Weights of a small transformer language model.
Size: 14 layers, 4 heads of 64 (1 for keys and values), vocabulary 2048.
Each number is 128 + 24 x the weight over the matrix's rms, rounded and kept within 0 to 255. Layers, rows and columns count from 0. Numbers have three digits each.

# layer 4 attention query, 256x224, rms 0.165, rows 46-63,110-127,174-191,238-255, columns 112-223
124129129121120112118115143153113148139090124106132131104129151123118121094140119127138130111104170090095158130111090119136103175105136098105114176123147169112111139115117137157108108132129154124122140104130132102139136129099113088140102120115146138088147135145093118089115147127103168130098117110143147133133094131075118136111074150130
172146130151126107098128163083126137116114090089177138141091142098148157098106130127105129089118102103167131134125160120101139114146127119157131142124134106127110114107132113134140138127157125121129154084085156132139108150133087179154125127123123146114128083152161114142130173134104090103143083129163090128126093108157090092111089141092
123124106095142151115119140140137139146102136119113118121116137096100152117125128116129135111121136109122143141139123140119137146126136132113142107109134121120106142165097145147143145123114094129113123155106119112158121143136123140135138130154089137124128167147154138079124136138102151099142133153136121099139103153159161117147154124141
123097118176130159138067069159107142127083151114145163087089116130133128076111145132153158134134120149147190092108120077095127145113117102108154047147128185118115128122104171175186153113134126056108146091073183123087101137120096172125129114116116120125058114156122145130108127139140092128144103119177141102093127161161190154133170130120
140138126112112113144105144154156099125122116143141141091122153075167098164124141090148164135047141126124126121146132133122133091155129175113128152159123117090142110144150123138140146127109124176130114118158134118102136144151184135121120155122120153141128132137143106121099105143126126118116131087139127146146158112112127148119093138137
125153123135152132144144157146126115160138118144127102151120160115123144132086090147112149131136124170098142136150118126131085117130136127115096104098117142196174153142124161108132147153139130115126141161138071123140147120117130117141129126113110127118153118101129119096103109114111166102095134130113149151125115149124135146116142126150
165112167128102141187127148081171113089086147125104121078113183161115113108150160093159124147121117168181100076076139170108148116166095109148119154121128143131162140095118139098116128149133136190122131103146162121115183098135141125120110134110092160157132135125151123152160131112127128146193081111077141107106160090139133098126099086173
118120131126143169112142137094138139104141126135132116139148127123121146136137158120143150139086136160173165086142158140137113173135159113183153139125142148132155126119149109146131112131085158153176146126139131157122136115139117104162120152147141094122168121113146122102163121129147115149119127121115165144148155148128135138091136117115
098131130099089155140149068098140090099120112152150133128153142112137105140120138123175132115137133087185125113099130126150160155106136130101140109111143125125089112120108135133114105160107096129110150103156095101184092106098123125112150160157133133141087111091124140194115132191107120188132126156143104148132143133169156097130135095155
105100111117138200106123143089105093134099185127140136150152116177129146125138123167116098126152073153153120139136149135125110132123150132173144123178141137105155111108130106130122107115076127155128138148113127115097143117114148117110125093117116136126102134104133120157135151136166118135158150159135123118115124136142118161117131081151
145082085139135134071100126112143133140073163132127089128123132095161116133161142174105155125139147130145096114113123124183154152108169121165185147167095130150102165129126096146153119150102114074149120105104171109126121092118080150137149128102132120122102130140170149112132124109084138104138113164106146130121144128115135167145135121116
178183123121140123157153089149139153160126102117081118196094112099150108104138095171130154119100150149116106108135160114110111139124120115093099123118119101103141097126130106128158149120178091147140144157138127142198096114131152137133164124152133146108073139161127111159093147116137129100166152165127115144157126123128111171110090131061
145133135146126113171151092149162070115150143130122127099152132095153122095096138138114132093137123125101099110115096121140112153144120127078138151141095108119148152126163131137102134144160121161133115090165096143136078145135137123137121180144143112121104138115136122162141089156168124153165128126143143163153124120117124140103144150137
138121116142125120128111093088127107102112115098140130123147125116109117116146135085150169152158098171148083104116073154140129155103112110129100110117091114098112139153137119152105124155089155130160129167156171102141151118104145125122139116104142129110124126128096153123136101132117122126142144133124129127189159153113164085174125102108
157110116151126104128136157181147169110119131111139153112190152112114093147145130119163134086153125137109094129197142119134136138117059122141102147125164152144101112100144094126130114130132128140164114117141154105132104122111138093147111148124142127131125141126153166118135127128125126159164167123082124153153130143121133083147117126151
128122125154119125124132113150129129128094142117123129109133140128122101142128121138142104124134112138103132155142134134120109099124135134122133137126130129127116133125108138126122139137143113140124113121137136120127152136112117095138140115152119109118118122114109120119119136136138112107117127131136125121128133125142131112150126107106
096151139130108085119127141131141178169097123126147119168116143140102125146135131148145159129125099111135109088117115106178135130114098144134150132141174102126126117185099136138133116124115155127175120116147132156127145180131152133144124136140106155110135124103097133105099114093163168113127095163087164146125097139130136141126147109101
156162129152151137076161124045110110155128139148107162127129116103128189148091112127113121159087130189138139100145133141109110171157139152136135121118144132152125153153125160118150138110135154124163144147062073146124103127140116169100140111100100108144108111090137119112102150153166127084101124139123175127079128144108127141116112103111
138124135145121133142128134083148122131161131093116155102098142112150105144109145101138120142117132145145127123126110156161105137119125133131139144140125127153099085173124123137129147103113124138102143113139160110156163110142132140129130128118082118085146166168126109113140151143121161103140118150115138130161135134159123159122130123134
151143137128142106107130131111129154143125118123130128102142130117133131100092127123092153158141112095163184114169085163125141073103128085109104139100129182161151116087101105110133075112152130097088139104171116148154129131153138137134147132123112129099140115109130112104135130116158129110094124126139129153128102131112161118144105158109
160109116127138095140109130131141122134072138109113127125150133098134153134097126147098143175087127147113129150115125136126098150112142128108128118152140130111123110162157189100152178135135081111120085103142152155103133100137097127152120093127128090092128144132150126122125133120145126107126122119136100151112099137148097114115138131154
184106148109150066150114091119108101125139111127159147132171130162146173161151115126120115121149074123128139131097164114129156154095106154170150170119079152141147136142148099110138117143114146177131138121133140153105130123103095074116151076131142106133105111098109118109157119123139119143174156176091137174115124123114154139152152106099
121120107166121056081100125128120101135102157131091152077188104145130128130148154129121112138126142103131172105113078124148095129123137071143168131135133081097109086127138132101114120109144140083152107132143124139124158171137112127176086136113145120101144145131106141136085170146141110119141142168159108163125125127133103074075123122148
143160112141105143162096093121141120112143129094115106133127125122070155101158128155134093105151106114079121124071109128158166103083160140099119160107121101130134126129162109145139144102126110137142107142142110153099131104174079138156159108145155137129120144159139129123097096124143129075147128141133111088132138119088099115119158130115
129089114123136169068139137152178195154092113095122101137126080074119155144105146066126195149120145069160070117111133164152099110145113044137153081137162112107146112163144108159157135177118110125158151137173176107166143160131124178156110091099116161124114118147146113166102082106130061145118118141109107114116114148150150119112118125048
115089137154148129118137134102111097140105131147127107144167143123113149121154179118139131139138126167115091086144095098152136134101130118129126090136118157149145129115121133092098137124124140123118121144066121121112135131116114112127135098140123137106115134106135107124104107129113105165133146118087122142119112124139119155136138103151
122142161142119181143110157145108147114125162111112123151142187147107124130160141142143102107147164107129111126101147135184112122109100116124108136116135138147111088127115090125146158132144120130170144114140166102146146146116157165126126128186139135100138113167088141101132115168135128109124140159130137076185133112143136142111097146084
111144179127109109109111158151138131109076109133134114076103132078124146135194127106119112136115160113106175143143115121110167118158105167186151172147131118060111136171156148104125146094146112126129086104147133072120110158139132123146111114137094144158146140149152163156074154098108149140129148118104094129150124143137142094092178112145
141110134153136121097093151159100128145091137142138118113138100181170113167103130172094120118131114163116090110095166134119120145108179117101133173179143122096138129135098152137108126107108159109107136158143162130117149153149131117109135153088086101113090137087126114122115160171139125127149154145127179146116124122149103115135108129086
123113092133112113119080123109123133112094072121136115080128148101162114143128135126158142152119155135145118137120070118102133165142131087133159149105121128134130139089132105147117168157129133127132098081162193114110140139146153152131128121153153090109134121120172136111133137155136099147137114115156139113131134140134116145117116141151
185122114128144150107125131129145121154116172115124119148086109157106155146123093072113115129141123160112099171129068115109100124147146147133110133129146153143162121140114131152147169117104186158153133172139132148120091174150141107060139138088104105108110104125088111113132117146140100106118148104102097109118141144170146134092132109093
109124190142129133127083101119159126115151134130171143114154134123127122135184120128103132134135152156171113113133109151130145104153116151096146102098129162118135103118170113118133128124130114141170108121115133118122080146157172098135099108155131109137117099110135125155171098114145123173125092120121126151087134146088113117143148142107
093117098142126149128119132167116143098144118131128126151130159145135089132072120081158143126147130132140133115148127139141125111103147155149125143136109097145105107157137098138122166116117159123144141132098116158159102151148141145115127127185150121112124130177140181159135116112133107134134154132114094126158129098201102124128152133105
140136135102116098117138127125154113119141130139121118143097133143102106137124114126094108113120136117120124119126143122106129110111135149127141128136115116136141131129124142124112117120132122135114132126132125145111120141121132095117133114138111120111127129100124098104116146130129141111134121110146123111121119100126112113140154132112
087131154110139101144114147090093087075130122133132127106149124063145106109140166156152114080128096150141092164198137136136125107128145134118139102158127103131133102157187096086127145096145112137109109097111090113126109100101147125116088132109106126168128106173130146106144224129124139092156133111175149160137075103148089115149139126133
160118139096144105095095093140124135122128167143140135147148115125100108141109179110110129138143127144140135100114149122170104078111127104152159150113173122130159082121150157139162113131095100135147118119101132108150136123125111102154116113115103118108159133122135101134161161114147171142089111158141150108154140153156118080149134107120
126139168148144131165154111114087198120134106127126143117126130134097109110135083150126099187109128131134160123139134120124148112117146154115096101089149146168145137146108141129128118145113127102104140141086132125185142143202095138138153132115122116098132101153088106119117135122156117115141154111139141142169162142087119144090102149087
142117115125140158145143114128132111134130133108123134156131121117116144150166145152095126110137142179126072105121123101134103162131133086150109127119113117125111138106129132138144156108127102104112134107109169117095127123115104150143149135141179105135108187170153097109152154142145113144146141130158112108161194111128126136121121135110
138172117191109138133110110113132135139120145107169123162108122143145152137181119125131123160132117118106138115124157150103094159120153149110074110138072130113101141106135157134106155124120113096124143125132113128163116123127100127132124105120124124127124151110132119136148131133108122106152109116116171113137147152124105125170095088151
130103108124105100117162170056131072148141060124130124153121132150127152118113157163134123128156115164156129147113147134081156141153154162130125134118145113144138106168144140124100113118141136141152121111101120119090091155115129158075136113143177113142142146120151164123153114150113115142125103051160136161104174139149101137134131100165
145117094127135133111156093120072151081156141098172136102172155144130076181102100085187073143133143153132118151169152126139121110126099117111109147091117141156142084044099092147142132146112148101126130103105143094116151152140166175105120118112144090102147161106119143184155121131154124154080129131130107116099148139120155171152135121139
136136115140129128106126149133145105132148152094127119093057126156130138130131120119112113094125130183151118175144178092086094098127132134104157136128108119126092133143127135114128118096145124100176120144147144119118131123139135173097127149128129124135114102167122125145089157082110156105127116111111109122107146140138142110167094120147
080094105119138126131164165123100135118133192163156124099212082104139176149078079101098127081076112125087186149153134134094081103198128148106166154117103136150114111123186108162136076125147077170108109118088103138151092105155162126116067102214109117102141146135140144113124145188143117112116148146138135196102126117118142090125117143147
149104096132155136106142099110207105128124139143141111132112132134146175134125071114102106176116119106164167151142090109123118148152128141136149162081115116058145126159162154150154074108145115132098149156136120169119116115109140095109118126129132100107151141092129120150129107148107123118148072061136120144130122128136129138116122122127
123148135134115095157152159161129145143118110132103140138139090109174124131130128114081119138110120144128151144150116117120157168103160126116123178123151100097139128125163128136087116167096109140101156129142131133121121101113127095155130138137119129133154169140109129123127110104106126096136138126110144137137140092130123104102138141128
136131099125101113072107159110190143127138127172103122149121099116134129080121134114107197152128111115135159101107120150124136163110168129092150110167133131104121158130131155164143145138154139118136113150155150160129080101122107157129154114114081138177116105140153100114081127152077141160148136145130087117140137149134112123113151131102
083126141121115136140141135125135107120126130127122095123139096128144115113096122126116129155129158135106155130142108118094149161131169136150143090108134123143117168129097150147171131130111126112100146131136110150129120142090089151156118130161088119119183132115135117097101113128089136113120152104102109129109139094125153118092163152111
110153144167125129148141134100109150114109144146093106150117141154161082149135130119139145103104121144098149113117143157121101130122057088132149129158098110148143110113142154151140112085109142112112111104122110098120115140115123143122121124077132084139117146137122141111129108126123155132106155109124107142131095091106104091104062125127
134177084101080076138110120138171112115108090119127127120162118119107143127112160133102098149126134114095098096128157125136174074136129159138140110157107146111101100144175122108144139122141099126129099120140136104147127113107106171112120133113113152145134116097133159147134142133147105123148153163105147142131093132144099123131139112157
125113105139138123135128126075079102140077155139111132154128160171134074044106135144155156114113094148127150140107096101158093135132177126127139132161177119131142151145105163139117133122123143167111126146130096179160131137147104166090133152137150110113114126128111157164109153134132101148118155148168107142131151118128166108108141105106
131136153138122146133114135162128155095127135113135133111157127149147134138139141168142081088139125144128129140128132117100141108140086151111124130149132108130117146124103121124106149105123140173139128137118143146127131156137170097106116174108101166126169085121104133139096146120154157116113121127154158102113105156141163136129133125129
140123120127109103119130105136137115119111128141127117133132170127110126149123111133115125103145119122112121132142147113120100085116130156114130134121128114136098120132118140141107120147115114142108110102140126132124131108118095129137135112152129108110109146120106126113116161132136127112127134136118124118122145143114125119145136116098
129116113153125148130110135144115127128145138113190136105138135151127129141096124117153133129131116137146122155131115140157067105151107113146163118075136068094129146117139135121121112134093153150148128079155158153122147127122168090164120089107116136100081153101124141133160106136152144148095119137102123145084162159084199119155132095139
118150158111153111170135134138129112138093159123087100161145146154141138112112124118149138152140131114124105115130142152129142094128151105105120052121136123122094149106102138106128162109101110185089162139091126138149132167074124133147132146132119129143098141083138134124124130110137130155149141140133107122164097098110155164120109153136
144085162143116102128109131155106108145158132141129157177090128158078112120127108103125128162139128112116151102137201133136122161112131141103115110122124153138127081092118129146093143135105086110162123169128137118131149084102126110095143126139104091117045129131176107117095126111115128180146183116147108109134117141165107158137109132078
154119139134116113116136126107141150150116125112096092135107099120099117110135127147168172098124135133119123140094157119093129148130149104120110102132130109104120109144087119157105122146171134104131127187086142109159122124142114118136118150133098165149142116135127124100131140116114126106138136140139124099158138129149129156145133125101
111144143128121160161146124123115131145087132153103124121110152097141093131115132122105127086193135139149151174077086130125141139107155152135113164158122124125136179148113125130150132134089170146103186109097154133131109128139164175118123113147179091137174110121129111055104126185111098146142081114134156123151161099153137127148103130127
177104083098106182151141122099164127132107122110124065096104142070140117103137097112126099105122099113115073092114195135102173108145117110120081122109099125120112183146079143167118135129111128122129154179157139118144073102103148174123156129151110171159113115139153143185192132133142105138159140110093056116127115108144085177129127097122
107111116124104152160118118123102140133123128117142156093113162140106118161131117120101149145130142109124141154160120146125133113144105158099126100122167134071123145118086110123128165146123109117123152086164151122160118072147114130161089146168108133133130119192143127153138135121093096107152123160147148133131163154085129113132097117117
154157108118138074131087094127128127113115134141146137116136152117123106131137127167102124159141114120117132112105114139137166174079094118138108121089130118145126131139131189132147132134117114124142106130172103159127089081127145081215082128107157159128151126132097154131112072142101147126134129110145163134099106150091090128141136171113
180169198088141095101090113129106115125129134100141144135094132129114125131105084115115116092172129200158167119152076092104121084154149175095150111159147075169144137185145074142139102144128135115158125109152138111140164113136085136129101131130118150096175127153125102088100107142113113115119105100166167113102119128126129121077129140022
102116110151166139137115144130170108158160131165130107091099163138153148169127146153161151121095142100131105124120145113135103127123115119141147133183145154140120121139134125110117138138142135113141134127171118135141095117136142124165127089160147155100119116123147113184133150170131127154147092133089198143115118136104133140159120133146
146141133115143124135170133108114134088164168130110101175118123170110120135114152145124134124135121097153129110152144133130143140097116154104127090145121126172099109148094133144120099095170098104174103148074123154116100171105136131112130143158144093140139095136130100153163111108154147127131112119103122074116134121168154135126118141155
104106144129108114128125126137110141167166184160090121107120117125129110119145146136158113123137156109095097089122136146096161112171130156119135135148142148117140142103162125119093140100106155125125134108117116166112114089160109120130132094128107142143052100086145169116122119089116128087108158137118104141135146116111115122107165091144
152147106099122137117056098192144152139120157150123096098155125097159167128156131142139113118160125142113090120141138111143130132097146125108123121108109137130132168093104125119128154120132104147156165135163162128129146098122157088147126125123149100105142126150161135157144086122105140141095156118111099128113116168155138108133126126140
130115125142180094140144147136184090125111129155151136100131149091152131074117152129125164140119129123142098151114158170106147112071100127102123111103111088080123107126161114096158159147100109118126114088140187155113111141149134142144137133114065127102100138097158120078125120109171132116150169128130105140182129101172161170111101103153
112153160116129109142118154152119149123098137158125157095102132091116116174155158129088120122116115133128142162149079143110117127110115137131116136144163164130168136141140122131103125092116093100123119158143114163063084120137131083140162141065107112109108135139113113101097101145116138109149129123151082144136126111117094121103193143109
115126129166163091096124124174117104166129145152101084121111115092140144129135138112085128135170139098122148117058122112103157152099175150117214129153113181156151118169131153094132144117067126120127147088103127099110124093187139099152123124093126114156151078152180164110112099104120107110133095105104125089142159111133150096133170129112
104078142101138124114080099113110143135169155142134138109154117145159125129125135115119096154112124156170118123158120128122115116154101100194110131110104094164134132115123124100128133092131138197128124123143133135140095135105153080125111128109120117121131140133102177140121131099188168159101184090126132157106137129129125152110122108134
115135132126137123143138128139145139131132139123124111129135152123128107139156127130137142132146142121106117109127146144106137107136136121108133116128117136124124136118121155129120130162147121131117118120153138129153142146127131126123122112144138111114113148131126117124129141131135104130129144134127133119137142119132097119142136100117
158116139141109145128096105152117161105150140107151143119127119098128116124092122137149098133154144108126160139145139144152159096156110084165147140158163187164157095126143080162108142091133175132157125159140103146112145130127136137159131101141147137130120081119140135144151112101168093144163156117124140143095131143080143123122146102143
088092106124178140120163119129085165119151117107143144092113120140133149130138121128148116184115151148118128109139146124142154166141121128128137114143135132166159137127132073143168130109129142088161104109138116162136150119145138155133165165128129165086127115165108109126160122136108069136051121140148116114140182109126105138148139146129
# layer 4 attention key, 64x224, rms 0.164, rows 46-63, columns 112-223
116134121167104118143111137096094140100152156127129152171079152103182122134097082136174108100121159100158143113117169134097134123139132119122141122110136100139124146095090104135113185141168129142162136141117103122137147134124088131151106150096088153104117126142146150116125183151072149136125121142120125104111163127148140145108119107158
129149122154141119181131130163094150126098114138098125118118141103095110110111115082159107200107140110118139142128148149060157139140120110107094104119154127136142123137119139162161127161159139107120128179074111134172154135159087192109181150149106159113134117128127091120148115109120146116136149125135126103134138135154146116139124121096
134109057117140125110124083118139137143121124115124141106088094127141160134116110117144128173131162126114093088129173161096117104116164138136083119124111104142118111145122151157093146131159120130158133175133176116120102140140086125130152138119142091179123128123151120148139115130130130116139146136091096136134139126131133143116154140121
138117150136121125099172100143138155130144104093146124199092128182138155097118125101106131134151110092146119108111127158163151160134114122117137152149106094100109119115118076163111111151137102084122130135094150135129128099147069116136125118149120149129089116115157090150153104125126116154150101139102093135109182108114107107128104103126
100124106160126112065119177169108142139139093131157122107122167121154108134136135138115081104153169153148135118122127140114142144140143180097133137113105108132132128131171125133088139120120179163148134109090087108131162162120172090127148134123132147109136101104085095098116142101156148133099113147102110149143134130145127112076109129142
123175188147140100111120089170103116155124135104134156127160096127143082125133102169100107158153210102157115151141149112143105101146103139095145134104129104127112137113132141118152156109163104143149139111154090126160118174166127135119106096127114121139113167133143158133155111113166146148147127141133120130181112102123153144097123137155
109123114139127160147126108118121135118130155127124138099113160139128156106097127120150117165153183093151137144177121155160124145118138140100135131130124144084128132136132131073127167118090177045149141151127162176127134112083125168151104099120181138127113128150130135123112124150114085125087154122104133083122167111126132129125148128127
138120139111147130127133137120106139111110161153155117121103119121141131142100182162145122121135112120149114108123113150139142112142129180129168156120106169119147119170177136138114129138102130128125161099135101097103123127121153118082130110149138129074162134066113121145144127120136085112132141165147141137092107118083104105126160106109
118144128127121093141105111122095095092154122137136087132124125119101093087135126116109101104137168169129116110076122153141140111101085114166149123139145113163106120142113115152125144096121132138098114163115183088146105107110143106124148125112137101060115111116092142098105133117134160125130139132149136127161117124127150108146161115120
146111124117112136120129124128135135164094162142133105112138115107099102111148139132133137120103152141139139118102159076089122131132105131140131162151116128127103123146101093109130053102135141102136166121134093112139112134083115150146123118146116138128125155128123164157153167129105062147133114118101091157119179145157154086108176118127
103147098101139115124095126130152163143153112137154137158104119153141194126114092120101115109129118133138117141137123151101087141129154094158128186130121141127150139178086177097079141156142119129122122076160150120121148091128113146081127125123166127155114130133148124146146112132143127174117109108169117149101163137115162155101136155159
161123112133120137115181146175136134156107139115118147115093104127136108106096100100146096131104100085118149123098128129147114139131153128163129092175100124146114123169141152110124110121101126118161139095103122144116093102122119098102084150130071192118111077115099107111117135151153143100144119106128141097119161130136117152137116139122
113117177100129134104147135145079134212162150116070129139150094115168103133171097113120117129093124127154145124130094107129099156138145138116120099116128124134141116175133124127139150140131181141139114108146107132168121133115137099126121081130110118103166138098108153138112139102142088167078136127124132087125181175126121170110133107110
110125151123146103114154153165160128115119137141117083136087111128118105147165112184138120152115142136076166148096072144130125123095148108146108103159136147158129146149110151126170139088092143113122129149135106148097130100100086065139121088102090119131129069100132142095160089117123172138158126126175121110132115093118091116169202130130
092104109124111125178132127105129137125143120116142142099173139130138120100125085105142073111128094124103159136133112166131143119129054096157126180117148116137119105126148104095102100140117135155146134104149143109130121157173148133099147178135101146126145135154123159129150117108072126121090097153128120120163130134133147153150084148110
135089096145123158112114144144115176122109153195120141151162120142111131155115166108100116126130119104167095152132153113131120128126084135121113113118130113131141166123128102128098125116187151158125113130116150111113131143132108145113129137181116108153119134094118140189106156106157132127123128119128097114117132099133151136181104168150
137099156137127101120189165133108104132184171156101212104163116135178115148109128137109139138129129110188109119113176091115079134113133097119147142146114103155167098174170123134166135147171128122128130095128130131101082085156134120150086114116131102153126117108113126132164098123134159142096104144123114135094115140113123157105209132112
136096154141096109138152114119117129095133121125115110162154158088097150081089123143113138115137158149143131119135111113136118172085121129151166160146123120135182092090110137142137104120115087074109098094082123137141119122134129129156112133151119112076107110130134179110157141132135124127113119147107147109145125122144137122129178130118
# layer 4 attention value, 64x224, rms 0.177, rows 0-6, columns 112-223
127132104121115152122102141139149135150152137166149183122121128137124170117140114133134155112084130109121130120096127141128141111144138108135139134136130137110145140150133113163135129131104114138094110159143162127096128155133079160145126121136150132153137126132147099119132162144108097153145143117127167088152182144097091134133131112075
113133105131153162119154170109179135159111150118110158127141126137132121104119112144145095168158087144100104169124158141148107085071149108120163133113131155109128175125151142108126078083117077118107119131121142094141106127162104134118140085139157162129168128119148152132098114132095159137100138131132129133109138139137116131099127096134
137159138086127098122161079103137128121130163137093118105149132117129148143124142132135103121119150131128150105133093151145143126137102081107120125157161118160131125136111183151101146109127121128071141136102126127110126124146122119104110129153149113132111136168136129114091136140131145125157091126096104112112153176135127167125111093114
170149109131108104134145109156135118151142129112162151148085134130161141065115156108156150147079130081108104152131145132120147168117140146114110087079113139140146133119136095162101128134121125144155088117162167165096130163121098161129078134108082121130099129148144136154099090105096123139159136142154125079171130084152104129194073118126
144158175117138124135156120148101149136136091147110134135095153115125122157115084140110119140110088158096135143121110157109122142111111129132136094130176114165114094104127104082116157119134149149088142157122109145120133081164102124107144138143117088111091151122086119157092108136142086144108086130096143127198107125151126160104079124120
110166181146107141137142136143130157144142092100135149122090141131139142133116105183091065145082122150112114128134148123159146178165102125087124160113136129146165158100136088086172119122143111127151139085155163142163105117141131090145130117150091103128149154119154120118123095103122170125137131117127113146131147157134128123156124139106
121103156138125154127110070118143130126079109131113135123134061090089116128143149152125125090117082108120124136111156131161098120142092112168093118120165148128135127141091123171135099130170089103122098171105084123161174106156117118103143096091123119062116177122104084151118158143098159122118162188120134135149140104112164128152117150119
# layer 4 attention output (transposed), 256x224, rms 0.201, rows 0-6,64-70,128-134,192-198, columns 112-223
119091129116115108126129106105136139129122105103134111132130099100121123149134138132166145107174130139132138136178151129144101138149090139124082117124136143172112167135098116147133111166100124140161126115103144124153115137103155128142114131101130160095148133090102159108134154141125168087132132119152124175174123148122134123113110129158
130151119110120109110108115106148141093150118153144114133120142134152110123146074053133161109101160128103151136117073118115112113166105111142125102116138091110138128123123097128079142124173139125106111111189152121078160095063130105147113149097107095099079102151146138133170121123160136113155078119102078127137117122137117112106160135130
139145132160117131071102154121139091134110164133136146125170148103101110131151115122150121141100144153123102120109118085132134128120140182105131119129113160074125135123131129109122121064159128130145092159157083120123137111114091160132147160146136140135137084132125150123106102162125119137117131137131194125111107120111122162130135160129
100138119169141113142134123134107145124145131133133095118151141155168144122129137115133170119152136167137126165156082120156126109154113107143123155092130127167103107096152154125176117131115152097134129165135081121123094131078150120157103115144161148134147133134129117145125103137156108089144117102096124146118104130127164093127192096118
157103111150125117115138153146137124111113107096126131150104122119111118133081155141140134154133127127138131136098131140139115093137137129104141138132138131115164123132133124124120124145107133110161121103143129108124119131126152146126123165078136144133119116090147140121120144142153151103134140145116082106117130163113148129137122084124
119083100142075163130153120126127180129145123131125073160122137126093164094131144100103170100169109122091080104134073094100072091085133113136087109128093131124127115151088158144090095064086126125141111116074089052134140149124130108117117158097154162123128164098108113115130091129100127086106138111069159105157151090127155113118117099138
091120121157154084078145175141152137110088144098170086100118140129161188128084132092138134146122124139103096118130119138136148145107129135115127160115142106122105095125103175107149138106134120111153141148156125095108127142099156129111114145115147128098141129109124098094179156157124135125130141115135155134145129131149071130141132128182
144114155127143137136101143131134134141076146093114127133133103134133148126091106128103096107098113098095135111109143136091113179103117107120098128108113116143157125129171138137185119140129119134167128095168083157112175115110129127111120126109125150111082141127125122115179149118144130166108094115131125143128127095164128104119135135141
146073122118140100124136095129136120143117122128156122127138120139125132158125165122089096107154118154130147145118112167129133126090117131125129123128112131121116102109139155127124131145133112136116158121097097150159115116158133119087115119165132127130150132139115087108134118099095134161129125089098126095113124146179135108176124106071
145099070164126125113088154151098122139090088141111132137097100105114138133103152181107153108111145123141131113085173115124084129141145164164141151152109140121134165141163121119145152160131083103143118104149196156168178135117121156135133121087095169093090140116114110112142126127137124107120122139135115148131133170170127111145137136136
113120122128157110116119118123145124114111094160120130145127110114094124145115117159045097126088123160107129135093167113087134150117189099158105154156139142140145153160169161123170117130145104154114117131114107156107138108178104129108138137127158140128137141116107133104139137141109125120124125130130166137140146152093140126143147144090
115094097120121096125098135112147127128065146145123117122137115081135113161128152151118160093121086131135120134138116130126137126093066110102115156149135139148139154169113105119137080135107124143129126118140158110136162142106116154139116129131117153125151164186102106109133116152112121134116113100105144140137128138122157113151123102116
150132087155178147161114110160101108135161092117150139118122137141090167123150152136134145131144157105142127137108133124156157124126131123156166123120108114141142141131147126150136123142150148148131099133112137108079139153145147148132123097122128158120103105107115131119118148141124126132112063121170143134111110101109104135091083176167
116201140132126108123130130138149137166093159128136127118091125162136144160105157096149130127124144110110109111104117113112125098110125107110115099153083160082095122113142142100122148111122149148108142145137135151123157121139128112129096139125137148178124101174152130167091111120112114144092161117109091102090123139130127149108094122112
137149160180142125108152159164131139112154151097124130100095147185155130129095138133148136133116065130094120143135143109150112104170156115104148074138171133087092087087081130102129151133104126144104098185132137131102108100110126113110124109121141116164117072164124134137118075113122129142111167151127130091110111137177161138122122172147
108130113127120133154136059139136129121108112118140173090111104092063131109160124124094094189147158114101125110107103111127140192159144179134129112092071134126182128131204101162136096123088120151164068097095106144114111168171147106124161116109118162135109146128115154134119072132139088131175100120152170111140138111091135099113066121091
154129142105111154128127138140146107141136161104087127157077117181148154156121122130115109106123108124113123148147160153120139148117164077132157141132155115141133106145102111122172122149108146126140128135106125116114129095108124122150132118125088128139155147106178108137123118116118167129116101132106125108122141120169146135132140114114
089120157098095137092131144106113135115146120076088138106174140153139113142110108161103105123139138138144141142123156172132120132114103130110147086121186118150097066115103100119108117165134142135093145130167130126152130128129130100112124134154159095113098127117168138077125167107148131139091148137135108125125130163161124133084126155162
141117140127105151158132101104109132125119137144116128115142123135105133086154175120143142144158116129133095095140128114137116143134150104152128147128122128164117163123110160126165115084175107116129107139117071109131141169137127086127154145105128121137111156101111089137123105071147135122102115128144174114120096116121149096181123113139
141126145127151095111127131090079092143140168152131124116146152134172140134152124138121120149090127181164156132129125172127115129139113112158170124146164174138132156076158130089148149137145136107120168131163152146146134130121152136129125119153110076088151126115123144105134129127147116153129123148160126131127111160133111153170146144150
164139145094108160147139104122143134136162066150102130127159115107135146133163060094113088116126126114110135116152101138161139156158112147121123136115134112113172158169112121163084115131139137084126153098120121138137139129177173152153102132137056157108110140106143141107139142072132125142073107109137103134116153112115131126135157113130
128144078112109083119107108123123119082128115151146099174143124147112115110126121083128110162135142198101124138150133137111164145108101139157126124137099089129112131129128158092157143072121132119113140123118145122126166136163134102151127172142099107186100145184133100121118165098146140163135111119095117141119110108112143080163130135133
146113175114128142112124148164092092099113146132116114116151121096133139123098110144143168137126143143118146114134122069115150128162088110139138163139121120109113118110101102127151157125063161118177122093151159166172104084084102110176118135137110147134142119186134152170159176173109142117128166174142106100115132163089122117142129152156
113088118120132128122167138151109145127137145142177090134125114148143134099163162103182156111106103070139131137132145130110135118130137138132128160133101138102131116127126134114153099146100166107160132101136124142141149162124173142109091102119114127123130130135115091115164192116131090128117112156137108113128156100073128074112128085135
129153133082173160142127140144142128118157176136099161140114100116124104137144138121113128109170100140107138100128135156114128104131115126112138134112129133115146149126089132112087122125141082109075142117109122114168147100140127097128137133130104118127143111106089142121127120141109116114075130109148108128146147105134123139105172155086
109156102123098140130089135166108118170161152089153115111185093178118115130157071102162117098130171108111137124131096116139101113161143117160104126091130143099086136072145130132144148155077101119113099137156127138128116133071156073165118104167132147109129114108137162121116132119178121147091139113147150131056167117117124116123175155136
144121104090126145103126152083136147122097142157117136131129096153146082155091104167157181147132112115152155141162112121117137132061171115100120116131139162144156126125126123119148096143129133119120137135144163115067168164101191113140099110136110093080104094128125152151151162154116147174142138139094153142112095130099093128134145110152
145142157138123116131155155155110172145112127147127166130139160114132079087096122151159135118098131131159122109172135128143071142121158146080150092118101136164104148161176110127134132118137144127141161128157172134081078137090144150153153126128130118145145107140138163130102094128148121092127105138165147130115115135147147137050120133105